Each number is 128 + 24 x the weight over its row's rms, rounded and kept within 0 to 255. Layers, rows and columns count from 0. Numbers have three digits each. The size before them is the row's rms in percent of the matrix's.

# v: layer 11 attention value, 96x96, rms 0.145, rows 4-40, columns 0-95
# o: layer 11 attention output (transposed), 96x96, rms 0.119, rows 4-40, columns 0-95
# q: layer 11 attention query, 96x96, rms 0.145, rows 32-63, columns 0-95
# k: layer 11 attention key, 96x96, rms 0.149, rows 32-63, columns 0-95
v4 089:110147144157122181150097128136120107072152143131126133113089119135139149119131147165107127131111196158138095125111137100116103138097123098121088125163175113138124117148060098136119122116127168175153147135127088131129159138122145159125162090116135106139169115144100098127127104139132112122
o4 087:135068130151096109115128134069125099127106151127128108118122117080089100114138163132174114158176090141113150131159135147127136111150132095114152132081116120110158145160155143140154136101116109099100108103140139151102134126140135125131144167140131159184113090129124151134078160110125105138
v5 107:117196091150106135106162150132114100089126136112143083110153188145109133124132128147135132118123132171174126081134163128126121196130137150121111100092126120166133115085111117143110140107123102086147137102116145111082089104127119127134130107115100098131130124128111104138092133116162145138
o5 095:157097101129109195126127109152149085137119159141105135097117117114107125101107148085112114069135142130075100169136129107135147098138159104162129146115118086113127150149112102133121122088130104152095127108129126115172153160109149122136088107122113166111106119118156127157167109137111089132
v6 104:140145099100098101142106160130135163150179107126102153110126132124098091097141118140102158119144117123120086130143140131140118138128153118096147091160138132165146138142151113113144153088153134171116123117098171105147114203105122106122133164152090076109086121114130157121150110130117150096
o6 096:160176136108144162117140120106074145122096161167161082140104109148101145152141149111150128134123165110142127101117133149106125085191098150114140117160115129139083090121126138122127133146112141119172120097117112170096145115188108142147148112109136130127126129133120107139159120160170155129
v7 113:139144078132141169099102108142070145147118118131133144132106141136125143111109098164171127138104138116145136137124120161146153116174112144157148117162082169128131184159115135111138127127116104151176100164132104124117143115131168164146124154145054127082149132117123139116116152151128142142
o7 108:164122135129109077155177156136139134137132172136095159163126105102142090159157123111087169137151081143163163125104118164114130145092138118143130149134145140135134102137103103115109181159143139101113138135121179120133134114108131147182133113118179114149137122154139112125172109130154142115
v8 103:120132125116134172102114113153099145132097152115139145142102157122108086140105135124137139127117095108102155145120151126078128129150124121116110154137143121117152105143108158125107158055161126102158109147151144100143129135135164099174118128154101126170093175155211107130108110122134127117
o8 106:120107139122130126151156105141145157101113133104074094134147098163125079136150109125085118129114160132157122133131102153157093130161115084131147111123114157161152137103135085122166105159117155115098089102093131126121166144135126123092112114100177159076135118161099140127130125164103136147
v9 104:128106153130135155091096098093120063117136096173110147166149139097116106119107121165133144159149131111131116130097094122125129149156127150128188141122125111108085142097137149140112100093137166132093122088137100129099146111110124119144113100103133154156147129110135093187105162114129105143
o9 097:108106093157101114155121160137143126127178122086158141110099117143168175122109151127110154103089125128134122125172109128144128154100090099124108109112159125136141180114154158063168146137117116089112157166117161157150114151121113150118126122133173104113110108136128135088130142128095122113
v10 107:109124184146148119169107108114140130117154136152148133124163113146119135123147169136173140115084120183156113145108096117118126087126134098144113120145124127123095120129116166136061115091172125118111129150116148091143181132120149112099157113125123160155127136133091122096128136122138061125
o10 103:127119111124102105130147149162109129165123101082157126097125141118099075130110129172123131178110133139101143129194101120154141152100122122102126126114126089114174137166156144112184141145129156111134116127115089134103078094122116135124100076124113131136129155097114152147116144149138090144
v11 097:109152150184131126117145120110128128132112127142164168123082139120126098094096089119102141117130128141139113133094156121120127146115124149169133106124163108132135090152127189149110143085088152159155113124170092125106096142095110123096120157120147075117157160153167144113153130144146154153
o11 096:093118106124140144104102120105135145123083147116082091145143140185129167155196105076094145099117143129125133136118083130140111115152083101111114158145143108125148135135136131121124132105116097079128091134109148110147155151163123106117142109150113160126118080163144086138111123146139121115
v12 099:165114113188129095164056146152154097138118149125129101118142093125153110118107113141172148144128131117133149134149124111131141124142089115113128152144119121096156138084138166091086119073141161090119159132127091104102136081128114102149143108117134119125135109141105118106129108176131141155
o12 105:145130124100113138173117159111162133125124089135149121159152108113075142118157139128135098117136162142110104163125096138143133156126137163145125104137165111135127134180138139150139135174115133104131119144129107104106109192095116166154109104137181185170136108138154118151128150112090154144
v13 093:140131110137182087136187119118109138108132151126201146137114117109125116127116110141110147122115131140113097114153134088104118144136146139105078151121154090143121138116097147135101133084113113096133126104113065122177135151135154125121150153108098141151154138147111075125147158158133085130
o13 106:168147161115115127156111133097168104082107102138080149126099135174107138131143132098123121127108140169121128154121121152155131122107128121122129125123104106126181157138161149107184155158148110119107116087170111170113158154120115093116136106139140142147128114153156139175077124159124117097
v14 097:153109129098117112100093139139116123142186171141131110106100134129140141109149151119157113110148160173146142148128121168097111111120100123081109180109125105126142129128097139142104088141112159099115152134118172082124126089142133120142103123137161115137122137130130133131186181120137078169
o14 095:099163108137151125153137130172115117099074108106153145120133125108131104112097151094142101173125147120120107131137102067171165140178128144118148088130146166111119120128160154131164115132112111161097149103119103116159082149100113108162148099134108143154102092121100134143120125124135157111
v15 097:138127151127130151159118090110115129148112112143091167119138163100141074093109143098108108101114072129115106100098128130118130156103154141085145107136118062151104138128155073142107138110124187111165116159132121111143109111138109136134113134125106126133129106149163179106108122114119143091
o15 096:133073084096155121080132159121104154115112100139137091092113104127093153153127105161133108133126152131165107113129120174111087107148094115150105118129132129133157118104147133111151146111087101124134092113117160092150164157145152084097140105161135125105140156133088137155143125097151157122
v16 100:136118140123130122134143164141142186103128147132146114086113115143118177153128148158067129129146146113130117148150144159135146132164146161112100104131104158096118133125082128181102113130124131101123140153119148151171103110111131141127095130133115133102136054109106174181121112166127135113
o16 090:149161096129158145158091118104130115140138145078105085134106164069134101113098067125151109126091141133133102106103150119112122103129148149122151169101128145151118120126173098114101158146142143126118164096160141134117146157139149132149159123111114142152138136127097120105173139116148105184
v17 102:123122135126099173134170087136116150135122136133092114099092175096098116097150115101127089119104113138148117124115143133134153122172115119181128134107130067105083113119121115154074147159134118179114123099124121171126121149160142128125098103122114125131112153150120150170115150173128146108
o17 104:119117097168107079095151132106133103101103155118108146120129123109136150137090127124138145100118138166090090117151122135130151111123124119115170113143098182130128097127125098099148103133132077134144148165156138086185148112120131139122118089143090124075143103101106115112117129143187114140
v18 100:098099151124130155134093111160111137108086165138144140113159129135137130142098143123132107127165166146146115141158131120125140144134102165129130116154083100122098058140133093145150145116119121136137138111127117119174122124106098100163086128090186136105149113091088087167129125085130152135
o18 097:114151086144122114143144126101145092132123107083111133086134109111140100129100149107161127109122109136126116122160092115100109143095117064102146138100129120160106169095099160138084114162112127145118161132130161150136083130105114112104160086134090152124112172106142149095125169132104136147
v19 097:129170153128108142133131119091115157171130156142123168144104146117092139140147129097126092102105176141136125112127122139146160100116108164135097135093118117156054109108096098119144131131126097122099118143166094106146084129127122140143140125097125166126170184159123111105126127110172136149
o19 095:155117146133121117131126108181147111128102140172114140126142143172169123135110174122114140145151074151116131145117134107116127142108141097141170104154147135097209138114153135123154111135137148120124159159120135123148140130166129118130119109131075121180122130089110108138155178183139145124
v20 106:135114131107118150111147101126142139097114130137175116072105089138170084158162151141127133105122135126130136079154151126174131147138129146149101147058114126132085070121131149094124117076098163139119131120121122115128151133132111156127106151130137111137148113160133133126142164125127129193
o20 104:125102161121108135128147123141146137128138149103107151183131151135103180090117103103136127116138147147169135134141107125140151106147091133118141134170117087164177177141132174142150140142124086140110171132113087114119103148126135120132144119092081144136090145111107123136102097176172119110
v21 097:109144130144151099177110105066093103112145147109110123142123147159084144181136141163125153071126119170088149140159140130133171108129111138144144159095147134100113127104116122116143120115150107140119111153069130117108165160128119161145128135097174148114116131119135131092118150141090123120
o21 099:159117153114070086112106110163144082128161107179109149131140083127168148096113134112126095165169118117117099141130161121139122184124148133107103112157103100139145149148126151161127161119137166143150105121163146140122102075126134090120138092119136121147147110120108132134136110141160107133
v22 094:152146145160150103116170134167176104118087121139117117130159119182080091111112125097127152095120133157102110151121141152106140133130082168151120115115125113118097158135147139136078120194121131146066100151119121135136127126124151158133104151172127097122150108103115123135132102120136144121
o22 106:147141131115129123130129128130117150140158127128115097121092152096172100175135134157079105162149152145119159147150156109150105109109153153128164144184120115164099110171119152141164152081172132134142170148162150107148153132130145113138144102142115139117110162139131120117187159109135100142
v23 095:098126114114115153138100156129208157148137164155120134105117165124154117140129154102101146118102114086086127127100121134206132119138144152116116133125135116105137135161116115093127206141132127112133112125101129137133133079128103102139138148140142120137109097165127122128186126108149149141
o23 095:087163148112125139097148110098136145110089127118137104160124132116072127114130114145139133140090146126159107067113103126100115087137084095146103097143095131126097121108103171167137103133092117110117091132109101081158160179167134151126143111115111133151129139121111116128103138097109107126
v24 092:159109116095114117124157160124143126116171125165159126113097140101122109188131105162090101136125128169139127115144079156147154152096088124147127142088175127150119128133145113156091139092106111144085109135119112121140134120150086119123139119116138154181124118131093109123101151169125132082
o24 089:141117150137125119119084109117143109115100114107103118144142091136122133057097169125164147125115128076114103152188159120145111131139156134115132136143082090129162145127135146101130110134168113140178165104148127106139136152140139091104168120117101095091134112133112088135105151118158148142
v25 083:131178159123157091136141134119119142130092113132145097127092124140153117136172122153155174154123172158108120109111105146151127152114143150123148137099118097135104105116100172138098091050128191122122095116150083096138123141107089156132135140103127107137140156129116126132120149163131124138
o25 083:124098116144075173155180106128112171130124108114111171138130132152119084130121184130115110099151115148165133133126170133115149141130119140133128158173165116117167162138149134118162164157140113144125185130125117144108150117129133152138149081136141177155113114146104123149149095152140137145
v26 098:113114150105145119159150118135100150109138179138136095170091173135117119124115113124101127155073141108129116168083119114132122097114151113112129118131128137158127109120122133135130130157122105075146188173136164083148124116139135153098091131118112181122150128119175100097108144156151138106
o26 089:145133129134121135091108094153133141122092101097128147092154131121150073142127121094123134133137088156123131138162123150181148125084160158122116125131141191119184131104128123095145114135099158128129061116111126104119152121124109091152141160130128147116126149141128164180148132089117115105
v27 085:170137122155121112138149129121084150116137156082099152183141155132121109112120122143111057131106168142129111112154134154128145148129094167150121145124146140130127145129141123142170104154130137152126100076131178106108138131121197104117124129101121143175119161144134118119136074153136115117
o27 089:140126151142121145159103112180145134164117133169136114149132160098161104169120178145096139129133154148136138157149121125136138118121150086164125128105097166116177127134137156102105130138134163134121165161162118115153149086145100154123104142112127138080136100162167109122138177132158163134
v28 096:135058110117120169136136166099152104135125131145133152118102149137073162171088135152153101139094114134130141151094128143160090144085154144115100091134099108141155131134139107159091103144115135125101155117149113137100147108114115128140159123103128117151116153130111106132162125164071118161
o28 082:112140150176138077121122098128125109129087138104122129106121134087165080106122147119111110117142131114113093136162132119098149129130150110176136161114158093115110132148097173144155165114169103095146122118083099136135129122116149154115123150142109103156192163131124143105115127077114116103
v29 098:160104114137110117102131127133144127103112115095075122164088129128087161075133118142120101128125107137164128103113128073128157145143133173153098124154110137096129153115103124110155125140084122143128139110119150116129101089187134162101131118095135143116158140136133098157110098063134147153
o29 095:081120155115128123126151135139151118152105141166157172146165135126194123162102122115127128130137141141130137156147171123108158129084087077130161151066124153140134112140131085127097166127129107151106152162128128132136159139088139140155121153149101096129103128109146121086135161142129109109
v30 103:133132142122146123159147101112090162132157076115111095151117143125047133138125103099143187140122135101128138132124119130118120091107130131100140138131160123119077115145096065174130113104097130155106130122112186107121147125137090169122143136135113117145115105118164149105144152152138122124
o30 107:147126104124133115069149112128105095153121116157135151101119071135149116149125100123137105109139107103108175123134158139116144125158169137116142117141120140148184074097147153144164151091124137129145168119130096132117104122125135106186126151152138124126117128118090086113150076125145097093
v31 090:106128144144146101169111141111187133096156140122148104131128157133119124136154123113117102176110128107091177088122106108102109143132128103123161129117140107141124160115124143088135099105117108119108138169158115091093113167133110123144149158109123149121175119151154130174143147123112140050
o31 093:137142134090105144113124090138140116152094102135105138128130170176125171114109131172149149116092083167143081134157132123143170109125164133149086114126146158103126106132109105163145149159137142133165103155133140152144140117163087100122157156126136129135140080140127102085118144147119123171
q32 094:162142098161147170110183149120093137140116160128153157159155153142190102112131121129154120121164150069139108126120113110147137133112113113147127133162113151081110148098098115143106162090181145156112111130149135126150113139152158156145077122092109089127135143102143135134121122128123138133
k32 096:137111121120111154119165140159123155113131158101160154152105180136128128142113142138121116098108121134156094143155154138188142135074121145102120147149142112142159095123123092146139113107166092137169156095103135093119143149108116164128138126108118070124132122153133125104143091143156167183
q33 107:115091114120155128114156119150105117132085094141152147140097143077094162115128133164128045131155158091138147143149102130132110127169107102133140117158156131157129140110152121129136108109105112151120137148127096113149101123105168153108139135120126137121154136141091153146148115126192073150
k33 110:129149182153165140125102136123133139135110136155138149129083132142128126111119148135119144114132194089149123108158154148079142116137103114120090129137144095116128121109142087122141089101157129129126123106134161146144123133100130159128110205106113125162126107099092128097083124128146064110
q34 106:144116148134093167142167148163133136143158143046144108124103147120092130142115106129129107125134120169115107124130145124072155112147116115137123142149117152151150095146109110160078148148176130124105117134125150137142092136106131100110150125103134109119121131125109168081182131065138128140
k34 114:105109128134136184149149150110141134138148101044111133167111111121112125121133137104133145111136143189130104099133096120074078138134108107128118126140128172157128151135122158152113138132179131136089110117129115180125151171131144126148100123115162144146139096142117134093146111107099120106
q35 100:166100118125126144112096124134174095108140112121161067144155173150136100147158139087122130131088125136093158093203117145129134111138103106123124139134146152090155129170103119145146141120152125144145154110125131073100125165128121156139123094159143140137133109115152136124126133136076140100
k35 102:134155131083134159161155085141149156118110131148126089170091109121132082135176115138136117103138137143123133105137086140122120089130096115151106152111137091133116126088147123124098155159124181110101156161146125113070118122149108106149106104134157113097121128124173108162120085121115148147
q36 110:124127149153136120135107124104150104150080138132115123114128102135153140124166108126147115149086057102140143116094130123148089165137137158096139128135150126081105126112100122140122153118122162117135107133150168162149095064136119146125165174114172110141164134099190140128144130112114137142
k36 104:174109147143136125132128115116148088134173124110142122142156120125144125134174126139110107115127070145127111145095155128174091154146136151146167105142120145087075114098152106106159121171132148101147150114083156140110109107131121133103174141130099087159166159102145130140138121105127099100
q37 105:105122145118118139123151116131129099163106141142104167182138119115066111112095129143116154115122129117135133111116146140115197148183119094123165163157169133162157099129131171110121140151103160158128106093120152115106144078133127146131114136107086135141140147154142135133133071103118128120
k37 103:099128164131109111117122154107140063160104152129157104124182124128145130165086144147114138135094126110104157121154139165123160138117122115148134121101150163147144081088085141126136155143136113112122109137147125160144148163105100157107084127094087134155127091139086119113122110136133112080
q38 081:089078107130155138102150109140084101110143094147127104136108112083155080160114154092103145151165123148103105139133101148140132149090152147136097128132133134136101119117138095139169134185133115088112124094141196084107125131094111137123115128166142125115150123134157109141121132146140128104
k38 088:105152127158106080068125144158113109134118115180116148138117127088123104143122087093123124144158146150138145107104130134089129136103157146169086148165162123093115138127136174108128120124123127134162144143180155077116141138095118117127131114138135140131141070156134106151178132121103133125
q39 104:105123146130115154118122121118109136093101091121117128126111132078092156122133157173109106129133133136117118098147110158101106169127171205185133118187140137094133112158141132123131167120122136147165134151083114149146132106090105136136132106105096128149111152123095116121089128106092120129
k39 099:120144161130155080119109125098112144139095121121124126102107150112088171149181155140124144079124109135120106161155106165086123144071136130178146095140109134107123117136111147115124108117139130107162171138104106118109131111089135135156140106157091159170120129146130110070123154114131125150
q40 091:124159121099155134110126143132105180138107133121161113108102129131151107186164122129147117137103126155139099158089124150136133139125109143120147146147116152119133097129115123137101157179079145101122064104112135099097160126132124092120114168099155141114148139156188094137105145080116146138
k40 099:158103125149120149125107146141071113128134087130146118154145115159115132099168117097130087151114135144155106148099100155171124163097094160163100126150140182148168093082145141120132135140119124131142067111126131127099137138096129089086103124135135124129160125113114133134120162123088127092
q41 098:152137092150147139122114116146142091160119100138105114141127153125120125135094115129139158094151088154136113137116090104149119123099110187146135139154129148158142145140105126083082127169131168139233140127124139148113108139126158081130149120122151133133114119167116115153142153114157130133
k41 090:139117058122114105129098125112093114119132090129146129164151119125174120132130154124160120123132122110137119137101132099060177119096183105149082133138127144130155134107132146145091148209101150103135152128130136122118117100132123126092113180121128095125131132151134145118119120092123148128
q42 101:144124141099142130070126111107138159132131152137121095127160127121114163152116137146105129089141103165152147114147127081096096149102112096146103147108140090176137139128078094131113126122146105077157127128109089162148178138130176097131126106121133131090147142113156128090099165135112136141
k42 101:185110101060120154146111131114115154094107153094123098107139119090143130137130117173124096138141113094142148111119133125119113125089136161144097117144148108104162147151073127077135147139152107134138148129129141177126138083151149106123151157120129131118157174105104130125151164122172139133
q43 091:099107107137099159172109118125127120130060179119128121108136135141160134137099189156112119080116115138101109115138168085117075108152101130096122122116135131123121101086130104117121134126111133115122166125094124116165113155097128136145119108128170132146114093127107135155080163165137146116
k43 094:135101104148128114129130089133125117166145161160141136139128139117151123136144158151122115104167118111128141141086190090131101111104120058138194174130156100135135147108160102123134120120147116135112170148131144132152096143114155115165141133152146092113183143143095103142099128116112127152
q44 104:112136091121161149120100168165104162137114098130109084124147128133154136125109144153116144168132138089130166127129121130117132085138121132091108128131095145098166155139135159136168151134073103110082106159133123119151128141137128100163106156139116106116109066140150150122157129115122113062
k44 097:107177135158162159124147094158131097150129150167096093139134126149120114106111139117140123149123173152171141124107133133157086119113109154164120134088100108161165108158120135068094137143105166122117116077121082094110143159126101104127139122129106146099125136128134092116142151103110144144
q45 095:129151144114149194115091141126142102136184124081131082122138166108119152072134132136181127127104138116136130078146109126144130141112126113117142100116146128165110123154133151177114135117141115110133135145116161142095123160095126088154168140152114144129096161132146087156163149145145145142
k45 096:113159143089127150114095104070156119140117125069168100149104118139140157106124153071166160152151165104161132112136126133153094115150142099129114107141144117092120121115111183147137101155118154098154105157105159130121097133107130128106139107141155128119127137133157107137127164118136181145
q46 112:136088169095117128132158094107087131123117155095155144145106133170081147152181141118107106133098074142094142131137119121123159099115122128144143130167151158108136143171127147071105122131115126105138155184125105157099112121083114116127116130147106129110129093141154106091102123142142138135
k46 112:126151124121112125128154064112066074144103100120129157152110132103120138169149160151104107104121102159146109130107136169082141133150116129115124119131135117106168153158157088107144169148126136114123119135127113176094141136122134108129150090117136135172103079137110131110097148171128111137
q47 099:139127094149118086118130180121146104144146123148160119153133124114125215130101155121135152145134171159138146124113110088117130138126138101135124105134132094095155159124131139094150127140126112118099173095191148095119110124070162134112158129137130120180102113139112123129112147138097140137
k47 096:182131153135148102147134165122166135171141109154148106120131141118084112158091153125143167131145136134124154120097098111104128172153128095135126102105170117134157138165105125079133139143100115146114186080133147117175107118126112107127126128135086117099121113154187118123125094137114123135
q48 103:082095112100134154138111117131148133123122093127158120121178116115133179079132102097171106164135102141135101151109162117105125096105105152107122132162115128156117163111098173172146125142144111127140158109142098138137120167126118147093165109147068112119142166129117133092129117116124145093
k48 109:124154141110109129182159169136133118172084141107132129135092136136103172139134098078160170119146110159125105132139166092122158116116122164125095165105114136107102158137119143105107140116137114133124130130151107153168096162196104141134131141133129146159139129089136144146126118073131139107
q49 095:109117144116165146161166135118121078143158128137146142095151096128104150125168112111134134189122106096137142111136160151129123099181135150134128113142087112135127112151139138115079152112130124137142129103147143120124127190134150135169116158125129139122166134124111094130142125061155107067
k49 098:083115152118149137145133163109143092130114098122130118176121091105119148109122100140138125139121120108154114168162149150128127158164124145107110136122120107107129146123109145173117081139111095101170115094145140065119129189127135116123119118140124103110145098093132183082073115111125122112
q50 104:100112105136112113156135164096126133142184115093126132083121143129141156097131152145120151097135096148125159139147129160130122130112080119090188122102143129154090158136176123110140106141161120137104131135157126127114140101121130147119145119140149133119062123103136191070135136139093123110
k50 102:147141133121120094109125141116148119135121097103112164082129116127177131099075138116125154106165135133158128126119160103126094154123103108134164147097148098111103127144103096136128108108149159124095139117164130135123108083151109088096122143160134103133119069072159158094142098137099154145
q51 102:115103136122113122111093093144120133147129125113115125140120069116114177110130123149102136107112142099099095150130134126123145108140172097121123148122126144098124119125139138148153143106212125135152091147102100122141149145151124101136106161157192154131152140151123123129048148123116174130
k51 102:130112128130125107105153080157137129136093133104100139152123073148145120132130113145077145128117133106105131167101122159138075167131146129153146132161125129136114173117104136098123149097119118099155129132100117120165171144146092113155082148133181089140149160147104131168108161137164132145
q52 102:075131093124132153122146121168109123141116128158104129173181087128132133095141136117135109112127159117160129134166131126152144126187175154151129134119127156132166153138111154154105125182125102178142162143083079143121118121094122143132127127126143095101090105144140116139165150122137135101
k52 099:088134156110119157177127101135131101179114116158102164189129141098153128101126186122123153124084146098135204115177150127103157121109135137136132102132128154119149140118098119135111068125151120130125116142144089090118117145116099138102148125127113132126138130139096108126137143106143142149
q53 092:090130107124132109163141107153175102126113126164142119138104174111159139154163116115083118158141120094136138092116122106118105100116110100135169170118110153144096141080127124173139120101109100152079171124111125114102119102092149103112137107087146145096129108140137139115129097161132166122
k53 093:125130136109145105173169109135150138130148132181141138114125153093182118150124102121113140159133137078168059131145154133152156114143116101138118139138155169134147143105131135109121103097143139171101122070108133140106076125100090120134133162128153144158110115101097119144153104122120120111
q54 104:108103121099173117141084127140092113106149140082119146166087100164136143149106152148115129105142144109139127134161156133141156137159104190108116076098130124104092111112139133106142125135147173124171107171128116143131120105080145119162146109150142127135123111103095096123119080110118136141
k54 102:142117110165139101103102116165092102136147089094102153151094102098162104127149146122157135127094107119086157138125139104140130169166112127145121120066117099123156116131103149092097105117148139104176143171110135130147111105103125120177115122160139112147106113131151143081111106122130157113
q55 101:127119119141144112105149134076134092120127132125152163146163141096150096113112074126131110089097135128156129108116111139131145124126102110136097092155136148131075126072150131173151107162138128122149144156126125095182098107134123137115142087153139152121083137143099097115133147131147082174
k55 093:077131072135121135108116120137149123124121144115209173088156127106118139098130107122112120113081150127108145107112127148097120109129135117146141143099149110141098118110126067154136082146117132158135143113122165112189100122105117160159082117153144118131141118104145153121136123120149112161
q56 090:150093127129102143071188102149111076139115113144136133149136143128157122157120110119137122120141114148128126127108132109082109198168118154139101140157119147127147125131155084139131146176142148144062134110167088148084151104128106129125147115136148142118117126085115111159136118129126099131
k56 095:097063128119104138118125174136151154114104130132146097129095176115138130171166111093076091133124111158127163121116129105103130141149099121151145071153111149126120077146151116109118127135132116127085104150164150103098145129110123124137122170142114160113117086128128147083144138116141127103
q57 090:176126137132115135146135143125107140137131132147121139132178162154132122109142179113102150212092116106130134157182108151109177122132131113150159113136114103136117115123116118140177130123130156124162076162111093155093119144098129110080157107099156138150138117135152117104107120129141114109
k57 092:176119100159133112154142114103139164109140132156132139158137139103154143105166147130105144119143091113109149100139115144137093138129099134150139158150124107164104119167136125126109163162119180131165104155099092162125125184131101127107130090119183122132128072135107168155133131135160125153
q58 104:108134166142126125117129105135113148167113146131135142135111088158144127082136109100126132141139144154096161084139130124112176130093126143117094119126098098144133132106112167134107093159120167095121118140093090069115126140123134099111138164127110089121107110110119071122102125122115172064
k58 099:096085124128129088181121114168125099169136124122116122102116152116128133121063132123084129156122113189093139145129114116142137153125181127111115122127170096158115111145102143131142142174130152123164129155092116125110101146112136118111116072122114127136116111134129118155120177121079154120
q59 109:184110103163124171144092129162162138110113109129107097126131123137151108167130110145136118106149134135139146151113137125119111176068098121095121113078126132144118133118153096135130108126156161126093134182168163122126126148101103141121134139142123116077095146165154112125105123100083091125
k59 105:167139087153122159133066139156137117124142108128126114112121119107137107119112109073156109138133146125113138195095150128171118129073132147117153129156128125140109151143120096130124133105170156132156149125175148129110098120092090082127139159109123111105099127171122129118139126133099076139
q60 102:170144129117118134096133126080161112118146128160106125130112096136154119139104130099148116075115128142161133177115119156116080118080111135169165181149131104161119123137147136114167196119148112126113134107111128169171158133129118139144106173137118146113110110112134103122125125098151115089
k60 101:147151104110147198098143133158109123082095128153160150111129106120139140142129123139163111140129111109163107147133120142137130103125170109171178134123122151169117140164110166106159120135106112158132154146145121134125138130101169105090131158139065132112118145089083169142137125135157141106
q61 097:083085091139113155169138111161129134182134116099133132103115111152092128123103126159103133144101106112126136126128083110132134122103143133162125149165092146145111113163176137163188138090132077143098122118118120114145111132141139147094118149096094143115121111092134076114117101137152113121
k61 102:076123159145144113122168090111180132133126142133104116112081137164137144161094151170118123136089148143142099124089140125159121142093145118169116133130126127135114178144137125088163106076146111103139091105165134119103105170138150161105102113116123164140104114144117156128130122142170126119
q62 103:172164140091137115095123159101134130131140123092088134091095140126137124133089116160104144112133097129110164127126096118157148163126134141125129125125103184151148151139115087146097130152128145160111112151166166149155142156116119093103123118169088195158102151124133120104158137133160136131
k62 098:144112092097141118073117160102115115090126080070114135131143126188116112149128154140098178116128138098112141126116138143106117054162139122128114133151120144104138113164145122134155136149102133106115105101129144149103136168127153125115125092131117161156091124115164148084133122135131154151
q63 102:109131146093139128148122114120152133122138071109087108144117105190129134137124138174111136101132161137123147131141155158148076156097156115067150143159123096091121146088092149160125127153163122090104170127143136161145144128177147131141141138114106098119117111139135129095130137085115139135
k63 100:141170128084126159179180138198135114130143123077105108085133086148123142139126113134112101135143138142116155149147128116100123188121150128146156160114132128084126124124100119117083113104152129080147135130148120139134107118140157129108160146114107097117102165127097121147148098138102115108
v32 096:115124125138074133155110139128154134125123096135149099132128075122095139143141158142116132120117130121139119121082136138135082137100140100148141078121106135114168124157089128142131101150104123142116155137115103146080136107116119124145116115143138064129136126140112160075185165178100081154
o32 098:132163125131137101155146090148164141108121180160093107130146137143172072153115071136122108141113143134190148131141109146120143111122128097138128191122141111153116110086145110129140161131139107125130130109105150109126122154108145089148126122091150140080136130150119101145105119089164161138
v33 096:093143138125139125096148138106141098135111146127132146140159151102154158133123115143141102169142183113164144107118117114147144086143140096114102102112143091113157105107121118148148139108094142148195134136094129145090141119137116170145143168136173126137137061188138107106134138116126156124
o33 093:140109109132088122170127123197158156149122132101121092094124105175101154105139112082138133130127121139116174155120118126153088150103086135103129145153150117108144142110113149125152118160146095090087148133145107137158115120133107076093148109156140145117153127152148145159165135145100121152
v34 087:136120124141077119123175120134096105093186126135110111144121114099123108129152065163119127120127134103124114120100113150159136159124134149133116180102139119166107147159155146133119050134143123132170124133125140103118116132150090105129139115106127136155144089087139119098149158113144121181
o34 095:128132114128129113128094150144116101140107156080132142117142150151088113144103171119114117146123142142139136096147123093107132129152113120111146079159096074132159061118109144140131159147138143127153118134118148109136150173138185117120141115145154133065122163144126114192094138128147106109
v35 104:120141169138160119104124151140151156098145126104119123135150115153122170129106104106158122143113122167095129130139094125127105103103118112171075131108123158137121078125150135119159124168089085117114150162169104150110094116118096164107146115128160174102124159129144145148125179161103123104
o35 104:120113099095111137080116109145128105146127105132136129084147106090164085146084126125121142161155099092128125138145138116158142159100139130115181116109150143115153138094146114095118119147144137135124105124097147137134138098130100066141132160139070075127099131120106117077126127119150110088
v36 093:118134155163140145100123134176128139112109132143126084092127116131115090065133115149123147119107153133112129122106129164160106157124176140156134128167164108139146127199115113105146184112140126128120123133162135157138087140138117131110123081104115114119123093139151161113169112122174156148
o36 090:141130100121149140133133131090097128126120152149138142142138157125128129139112121132155151124125113106162159123121137138153137111147109124098102142056136159158137139100105111169112122153106188107103128084085166097140162108071171144106137167173162120122150140141133121159138142147129080148
v37 094:115150110138122120118145158155140126141150102160115152117170091122158127117081151161150113100165123127153123137119127164129157183119113092090108108109071131094131123131162070122158131133145109108115150109100129116120170144141154146136146107123155138157123069167133124121155126102113158093
o37 098:143147112092074108125119102143122103111113146136119115132140129153104106150134118082118139152112126175113104128098127101153115101106122131183113146153167124109159173144128146104138175091095143095084099111171133149110134137110113105131109137121150121110139121096122100173090139138075108163
v38 108:141122139153137142120117153162112129121143160158107157133143090170108145085112088104129119133141129109127134104115131095110156092137142166144076129111125150125137117101114100119154084163142125151173137124104155109083106152121113133118095143097144202160145095109097120129133103148089152099
o38 116:124049115134096115137115137146137085122137106075125147107105128120118130102096125174085096151123107137104110128138125124152115155117109111152133110143129098112154161117129103131146142082150114089128114132073111125108115117070115105121121088145120088131110109131096126084098096089120111115
v39 092:138115133109119119126146148117106148123108104109175104099107098170130158131131136108108136121154124125165143138106124153139186160154161126148131099116114106084127145140144112182118084132121165165095153122127146114144152168137185147152111093104098102098104129136144170161083130125123124099
o39 097:152117176110083138117087116150118081096134144173097101163120188103152115125125132113135118133107101162117105167123148127107145091108127124136112157134127143125140102157107151142140162108149119088134113102132112145093202123123139089124119150124137137170138108152168100102137103106118126128
v40 085:121151103107151129146149136129103138153140107142148076147109128120160143064127125196170103103150124111139126135187082094088136148151166096098126138107155127093131122114154143150143150114141150131162134105119128088127135138159105126121148102087139154126128133114152137130093160143125093148
o40 084:107146169124114113121087113166153154134091135132153170127148137124098116133087123102104153141111147143148135089121154079178140137147160180130090125157126116115078118152101137142166105163117097113111153152127127112155146094136130107099098142162149101159144131134140141136120180114109157121